{"hidden_act": "swiglu", "norm": "layernorm", "norm_place": "pre", "positions": "rope", "tie_word_embeddings": false, "init": "uniform", "optimizer": "muon_variant", "learning_rate": 0.0125, "lr_mult_up": 1.03, "decay_fraction": 0.603, "batch_tokens": [8192, 16384, 24576], "doc_mask": true, "z_loss": 1e-05}
Each number is 128 + 24 x the weight over the matrix's rms, rounded and kept within 0 to 255. Layers, rows and columns count from 0. Numbers have three digits each.

# layer 2 MLP down, 128x256, rms 0.102, rows 66-127, columns 128-255
132119127139092101182141138138141150140160111143138125082127117129094129147142144122123134128084139125132138115145197155153122142113113147126126139112107093123136126085127123139174118083130179131143148101123124107122158094129130087178154099106170131172129123157148124104124172122136125159148095129125068125087125101133114137136116123118156115132138096116125164155126144156065148106131
099113137107082145124109141129131134152146160145148108147173135141123180104112131127104158163134117108154119131116116132133176126117115139132127110091128143158151165094168145109145144130137100089103132060152144112131132167090122127101124174147151152129125128102139183130138117111055136127138096153099127154108155123118077090152144110096077160124168140133134114187175138110125117108138
101151126147143145158139115150147111160167137164146135129109131122110159135143099128191153120103159110089126147140085114109122076122138127123096134089139132126155166131091107129112121108170130163141176145141150129135129143109133099118128169139129097102108108140095087170069120116134127163087093141128113140116136116132131143129086123101142133149094091119089120144129107096133129115127
157173101126135133110117122081122093111133105140118143150151111134125121158127133132103082128132134122146165104142187092096125115117130145134158136135115127116151113117120176134119115140111135124146155132119114117146153092122134146113098124147136115107137120145103111159131132101097154152154114118123108130107102126126127171128120085116117141151124123131122122110166167109106156056130
167105111123158093143126131124092137135175156136138115182092100162149141101114129144127107169087123143116126149107158163157111142166135119103162142123112108126132108105136157121168132119121089121113134093109098133140080098079104157144142104125135129154134116140110141141149147119132114091091112090141157135126134111152126157132130119140132096140138110136131109128145125108116142135094
066148121124119156143106114108132173119143124113130126155153138057136120152123072124085128130145138164115094084131184151145151115103117136135106150147160099130086074118157132145151158121137128142157097179104163084133152115161098161136110117124124103137108130097119125124136141142104155101154131103097140135127097113097125126113122121129163122140115152132116118137125109143118119120126
122130126123125111162130169130118144101143109120110131143131134124125137127101117175148098107098099107125121124120184089079115107080098120151147152133125135116136137143139160112094163114108098105115127120112095151104128108141132158136137138093115104163120169180191125127118172136130090151169148171102132128138131105155138143143167150128157108139170086172164102094126099152166159171149
137133151156160130137122102166119162132089125097118088107154128144163117167109122150152154112175120137137135128157128195107088134097145081133108092113161087110158149165156117141113171142105156100126135074101106111145163170110148134199102130126144129073137123157121147112126131117141142158170144111136166092098149166129162098158118103119082100157083118084152140089114131134156120104088
115145088155083138148158138139129113089104141133105136156171132110134095143135098107131104132122119104139105118144159103133120120081125113108143114092095132122095141159095090135166118093144146136095168102148133145138106104145123126129146134091148134110108095134120166122120131146169127122130128099118115136116154153112125100158143150154139141133112188145152146141136077115148111109136
123177155138119151120112115110148141128092087175140148105106127071133114133168136194126125106116109125133148120119122147144164149120110136108171112132137107118157101138109138143109147152147126153134124135121162130103144073112139139118122083148136099113135128184116115131172143161118165123099150127133116157142141148104098141117107166122119123113136128130156094145107110157151125187122
132134151161113128121175099122102109074150087109114082121120129146145108106109128160131117138144101165146137152090111097129108118129136116136144138166089122118135118150132135139119118132127128118120111104110155101127125129132096086128125140126142143108129130102141075125124108087171088138115157124130131163122149147104167155140113133143100143130157124147146118114112087139133097124168
098141139117116150153142125170119167059099145122121121134149143152181089104137188132071145138103122113103137130143074127160123146158128119103160135155106152102132110140136123149108110083146122112139118150115136108111130154119117124121170127120145156122074122095140154114133148137148169166117147115128128116137091143134125130119142138123157086073098135129113113119142155123110146149105
093150090072145121122148155106162161150149107153141100123114130148117141126149138101172126133106132133121159174111048133112093111141140125159112077162152118122132126122096121148100135136185119139160076120111104100131112107122081082152115146128094159169127137122122111105112116101113207139120169166127105168127112135124111133106129139134129121156151115114108118094144116135124109086132
131116070157120141123121101137093139098097121160133117108130106138147108133131119125137115119117112117104112110104101131123131083115120128112123131162088132137156089151155154149126116071142123083135149127166135094095110120158168117184104105149123133112146082121163121134120119133125159102098132152152118158108118132124141100127140112175142098114119078135130148088121185123100103090109
125142177096123119138160110087145089082145058124105142093121080121118123122114136077148137114125152126161148117127177126066110169155153135147098133139129170178154148114103060115123137153148124120118137138157164138164134146147108140101132168154156121137156072092142139130133160107111137132142124115128151103118139095119125112135170105127134094129105117106127160114112135147083143126121
188118110124116115105121151132079118114114130144119136178136159133161115113098133153114162142108144144124135118110130123164172177155102144150126107121113143112113133127125168140104125119126118191185130125085158121153071141147139141090145103143097084159166160120135135131154122118109134082142092178112144126128133130134103139148085119155103102140169157101136110168154137139135114094136
121108126179103124122121111150147124103115165113148122100120148137140141134145143122165145137115129117144121150135154114123106141130123124125101123118164142162164116116178168115074111156111147160130090140123099157146141117153128114075090115107134131145166110104108108134164162112146163139121106138118151106149110105134117124133144115100169134104177124147130119119106101119166106109120
153110100178128131148140102137147148128108134103143135127100111120153179182115169128099076167095087144129115105143116121127125130159098129135121109133158181078111141142109098127160120130132100142172161109127117116142106123101121113087143064144153085101097144114132130104167097132119122161047068153124099098099104111106164091148131124142108123110150129140122132116122140117139139136121
121145141117138129134123164097120157120111136120113069130112123129131133081144094113155126145126094127121127119116104138126127102113123111075158152118142120123115140135144123155188099100109100135157133125103131126145123125124132150161134132078116091174136161120089133156141114121106097104166187122124153133108121107129111164128112101120164082140136164155114130123107121152160105151109
143146142140097117155098115145132101128126156162131148145147126130126112125075146104173131107133112151169092090082101098131171086140123112136104125185102158162165109153140127176103150146153129118116119142131109134148156147127133116138119145119117117118155120109123131160159127113182166109108106120093140158130158125106112137126172152129144111110136123106176130117072142141137131096155
129136076143094093174144134153091133102130095139151194099100131151125127148111091133139155155147148085142120144088112147135135162145101103085123094139116114098136113166175128144144144120175113099167127111168141158148119104160139100157139103166124098104121131086157110136114120150110083144139144134127111125091157067107161141114076130132121141137104155118123129116155177165180148123147
146135118110108121153127140127152098122106109113147147111112112097094158131146121114154153124119160129163141155122092109100123137143080140135127079157115147133131149154122141152175094133138150117086108119129146099127100127144110096090130167096093132105107078140146137143164072156149121139108100155174152148118125149163144163149165159114112133129093183152146146110120123127161119110087
141125134150125203124157121154134123120133137091142124131145146110142137108149129119127153129113105110141162118125154106122132174110110106091121118136126109123117138117128157126168166126156178128133128147105111167133151108121069137128128142121148081129136095154137123110095134136134107119108119141129131101127134078126158143143106114124140141177071125143137137150095164129118103113118
098106118129117133125091133138134130091128127152134186123119132116157160111114062148120120136136155136124100098118155131143146116143171136133102123090153125125142150150074110110122123102110150159128114124130123103152123157080122130152144122141109165155117112134128184082118166120134146119160136107095095125136133116135100138151100177135090142127134103128139115137119123103124158124128
131121101134126112088140099103127101124104127087174148118107113120111120089115175111131101156165166102121110131148132118159099140102115132140095106127165173105114116153119157134148075139120113170113100100119102100166132137098135077102121132134106134107112135156118110167082118142098133137118180157130145126124127180154142092103095197104117149112076126101150116131100152143132141113089
138130145168139121093118098129142128099109097089128091123130126103098132155108184132120113146120100144107099123113137114145099075186098138109138101110149100120122107104091137151108091104179083121112097158130136128101100114110155176085131119136141111179150130128143142126152129114108063123109174157108089148190152103157118105146120170125130115146136129100154084110165157164084115101110
147140131151149153138113110083120155125156115114139117140107133138125174119094116109136113092107146120119119131111163138116143153105105114143123127114156125118147154133139125110092143158124133100103112134122142168107124119147137124084088145147121141124093135116100121123114119117112146143110113165161108131113094126141130139142117118137125107112110173089120158127123163142145156140083
100114141115128141165157150165120104117117140090123146166138116128142106119137105138154166110118127121137115149161119099124117121148137166126105151098150104159089140091104146149130127156106129140100150083168162171102130118122114116124163112120126156132157119161086121131123115106152139172140126120099128084100136136120126129109122154121118056139113115130121145120125093119130125144130
092120124108119114168167200080130107128115148115146132127107150132105129130120137112137130111111092119137144137112077122127134127112128141143142169110124170108127083125167120153095104137122110093088150136109129142117135161138143114134145125136093129121159136169137141136132105144119131131179134066112117139132106097132142173120186168145110125165115151153192144115109142105119085096158
131106111185154141143135096123150122174129108115076108182124131097139113108173132146110118157101114128094135130130135119133097100112120122105165176116198117155148135113086157142103141157140121118165109118123158114119177129138147103113139153145148137142158128101111125155141106139146139131177123116093115091172132151125116124134115080111109122105094132148073142149147138161100146141169
126158184119136139135096160133127133115142087144161158144160113138097130140148165114143132117135151122127107137119105138160127062125146165128077137123154105151116142121092147141103111118142130158137096172122148128109109156119143135113131139090144154141137145169102140112137131135104119124115139098153124169166156134129101134149123160126123146173097084123115107107110156137083131183119
134131099147110147102110132151137070106141107132138134117110155129123104186160136110119113157126136104093140109142154070116178094111123122093127145109143132123159108120127103108103138088136122105103103127114097103174136114147160131125151145160116111109136105123125098110120124094139133068094163130121101133104129097129106103134119135108116134141110123112113125163151148158119092162115
158124130099124100163123127122163092153129098148097145128132139119143131104112095183093137182157127135158111118113138120090089160169127069121161150177153122165157149142115107183170137120157152123143109149143120141152104138080164105177121151105135115141130131144117104120109119124109146153135091129117155127142149166116102144122129139144117125124164158145144152088151151162138130103142
136173125143123123114129123142157131117099113150160116065121131117131122106120137160145089092145131136101141142126148146096085132176108127104155143188109082102138129103133108146125139149112076144090080122145173138116121156106136144179117132090096130129156146097091125138118142159131151092123152092160141123168188118125136104135117079098115106139101154153126130133133163107094116102152
118141102153111121181164095137142113114144136137096099166084152127104105163197114082121109152126204147146132158136094129074147167102092128153124147125125136090142123120140118112106146174122123137102106155101103146097134118123128134169145147119100162163170100161102106156139150126151172152106115109102160162147095109093152123120147111120129128070134102096151141115074152141135107153116
112102116133126130093128128138140141138166156138076158158117151125138093107085141134123126104146103156133132184111061155100119159103128115112082131117095094119128112099156168114112154156130120112152091123149151172117099149185142098088124174150144144133113128137111151131092118111122138138119096113137143087121094169088089127118130132104145152127114082141084114102149108098131159112128
103135129153101108112118125170081152181108122129145100170125085147139118096140117119111104161142143142136132135097099127125116112190170104114152123104101132118136144132141147116111137089102117139126126124128171146117091118132159155142111128149140143125151134111123110158145144133163112164139102100108125152127120154149105109109151155112149110149135175127135116084074112081111128106124
133090132096123123127112173087119129110142165127127089104129123114107126120136107164161152124159138124155117088133116147136110125145159133122080122136150139146142122167155132102118129144132094133111159088122133091133141110146192119164150133108155139130140123081120115064120146128154128143139118138116152123130144115145127125131126099135156134135171117124097117104163083115151122161126
116160183147131107105153142110112173157135145122128131124157106125104132163108113104129106095131119135105138138132135124153103102137158110078189143128123103138133120093169129089155177119122144085080100126118113138097133136149090161173162068105124161155115124139149125144143116135120167157146156102129140134136159153150105099167134128113105130137104121132101148153129165111075120143127
119114105155153122123110110103129160111110092163111143081123100163147117183122157156078196114090120116106139099159107092120132141134134160161164135118103110169141113092113133099119103135122140103091131136084123121107131156172125153125156103139152125131127112141178125107164137136194118131127095115153139100141126146158138093098112145128135142082134099182120123139131136111103091148104
125113142148116094108089107095115103132146133156088159179131124123081108081119117149162164134163130172190149099122157112148145142115121162157128087126102103153090151184147164123158122101127136163101126132114120184153121137172159171095150131132132112137159163122125148110127123199111138133148155143102104135121137155095151136158117120124155180141129115143113129149142140108142127116074
149135078148143162120130098139095136156155099154130127107125134100164185081148130128141119106138153137119113107161131089105121078132158110171114155091147130102084153144100125120148155103110149141144116158113151114177134173110146092155128132097163192171115110121140147068116143147132114161157152097145110143098144120163156149158116138107128134101087122145156143143115145101095133143150
130107118146139161146184134108110120162092154110149170137151168137137129079183150125127141105152159118177138144157156122088131134134094147095129100132159138162162119161137121120151146169132117138080147108107082122125094104098147169114079148168081126160091089167137140140150147151144126122118102095106102120146166076174149120150175161142111120142144146099169132108094110147081117107122
095181109128175121142142152139138107146139101146147080148123110125124142112122112135135139163111113094123071156156149111174159129117118132133111122175153161144102094105135161144104127185111088144166135157146102109086187146180113121148120137134098133087114122110108116071136106133124171130118123144110115118179156121092131156141121157150101129113088127112104158104157119173152121164109
169152127126109113070116152088116126146111163121102087198111123122130084150112082152141126139089122111095132131119124137143150134125093169122143126132172148141118145127097148124100147115105135168132147109135146123110122103108140096174126160136148079113111103107156134159163145109139134131141133141143101126080104144160116099095155122128098145114080119127132109202140125116147112089161
128144152130108132094122117135088131116102126132148126079095107171152144140117158157115131142092106168127115112151187141142112138162134156103129127113170120152178141145140148182103072124099111118114137120108162114123137146090144146100148135137096120140111093141135121129112133154122156092129121159116037121121139168093120145074111120150132145090122140159132101117183146103159119105148
182189069170147117111112114116101111132142115144096067078127159127110154153147136146124174170123130100145160154170104148103142145063127099121155142101142140098143120103116140130126108096118165111133121174108127131132139110133140176134121172110097172132176112132149120123132101149124114119099140139178137160096094065151156110114099123100083145149180156114118128167131104115098135105139
158105140125167136146111124111153115136122152132167157133135141083080140137109122136147134093157150130160127096174184132075178127151074106174103141107078138135097163121125160125156117108113152107110145130123137140085136148130172129108105106099122117153123129117141111085098108102133126157114112138123133144139116099076085096121120126149136154136104132137121119126143108094140120084128
124084116117147152066137118165152140131122179140126146150140126162132163118102132118104102142127107124127137119132106172142117174109136193124174142166115141154157131160157145133175148075140156166181170138162116153136156112110112111124148118109143110134103130120159134138143169155126123129130111106098113071135096099148100117146121088109111165129184141121103136192138115121117131143153
177135106123147139102121087097109115126104107116144123140135110143134167104101161176134113178124099131137132123117150155120140144116157110123113151119120151148131124198159140087105145076115146136110158117090085108164108140097161209106124183113162133109108132152094099120122116105154176113149102095156141132165159141150133115094138114113121129099104200072162173129117118145170117139123
113117157151167122162138123134133115155116100127162173113114119141122161131089071072106118130110145105103098135081149143159117170144157109143088089102148133164117121122130109112105132086115122158139113110115080124150131169122136134133153126120149117119158120115127161165129135148133139118111120118113112129097114091168116143125141144085165107122137122113119150122098119102203133128118
090106145153118115138152148064117103087169104163101112143126120144125122144139120126130125165151113131119104080088100149124123136162104158125132106101105077172120127126114148125106085137103133102135114091149130126143185147124128154153122119148094149142153115104143147137123087087100098107172145109120160168148149104141179117150186099085142151137151145109163159116106148147125152139116
136117115121170103141108136123145108130107107135208109160135162091149148156095115080151123106155134102119108116105136151113155082102169101104161127131156135100112121137111108091086091187118155123105111139141166132115185090123157097168167140142142121134203121123102103136119130171124092117108150120142119132140135177124159123132139144137150106157133138135128161126112142161160124177126
141132130096144109122114129165139127132116157126135136155099108107135124082152132100153104137125191141119119107163134106126127113090151166138086111129081117133145142134162124103120120161138119108135147170127169153140120166159101128111121113075119141106120114113142138136126139108119111151145165146157099146137121084144135118105122151109124133087135134136117102122170087113155123143115
162126092088128176145119139148164122117125126096119125135126102141128144130139098151135135162135116075118129141155138077102098124124145065088156139174096113142101088121146113144113069173122113122138222123143148125080127144078110126149096119127140116110165124137079119140161115119087129133140101124121116105141136107150107138107130119174084134149106127152131131167116121138147166105107
162071117100102091157096126110134156146102131111101083146147114131083126170132130150117149131102109155138152160088118131094166152122137135148128132134107129097160118175139114106100107142134120112152136144152132137108102105114114114119141135117142103172101105166129118102114117116149135154152143146147141106156072092131123172149103092149107150126122124108135141091131143125115082067100
066126150098143119085152140148109117106134123149118098135134105138172090109146113116136120121114143162126095132111054115140131119098133150128105109113088112137080137097109103120122133110117139121134144134119144169139106114108112143059102108151130129101130142081129093160143127115107137128127135157124123144147102154150116131130125098148133089110134174181126143115120092076127171128124
154118128092157098099136087155146158128166169107092138146147141143108138159122112104132147161109114078097099124083177143134103122092113152115100127162094136116100088109156137112145105105134154165125131133114129100124088129175140120107112141172116153140159127109134140167111182083085110118109139132144123169102148140128129166116156094119150133169107123082132170145118144159127148135150
118145144119094148148091133111161095150165133112079118119080153130104081113170135107121142151131115141140166149144096099144116167098122115115153099141136135112174134124114107128130151103124143119147127108102120124132109135100135149099083104146142152133115126116124128117195100095112099123146106150114133094142114095150125114185097112142196176118115132145123116169127149121106140077134
143157079113114126110138101159138120144105128113160181103096116149134080113136105191145118168132122175144096054158117152155124081123121110129150134163113144150127157142143104114133160129094113124134116136156108114157177102110095084103100148116102107179112082124118126126113154096078161108107127119164112128138127149135129143188147109114107130123122164102162099110141129136061120175107
168119148175109122141137136129150163089164129126086167131162138123096124105145086108174143090137117099115135151105132148120125145131109112157145163141159146147121140139084102128108086136079147157160134126098076088087197143105105102136132194124143120123144110080134173165130124145109060111134146101124096062105148151141139128158159082141153120100090164121080132133154138130160124137141
159124125121117114137178143126163121135155147142110169136133124164074153124134163142136097156148123104125107107086100127119098120104121117159140136127157108087156144131161159136191147097113151114126171109162143130199120110141149112124164136131086096144094111152170148123116143142133198099152137181130130141143166162118143162127115118087183119123133134170127096088124113151120134105128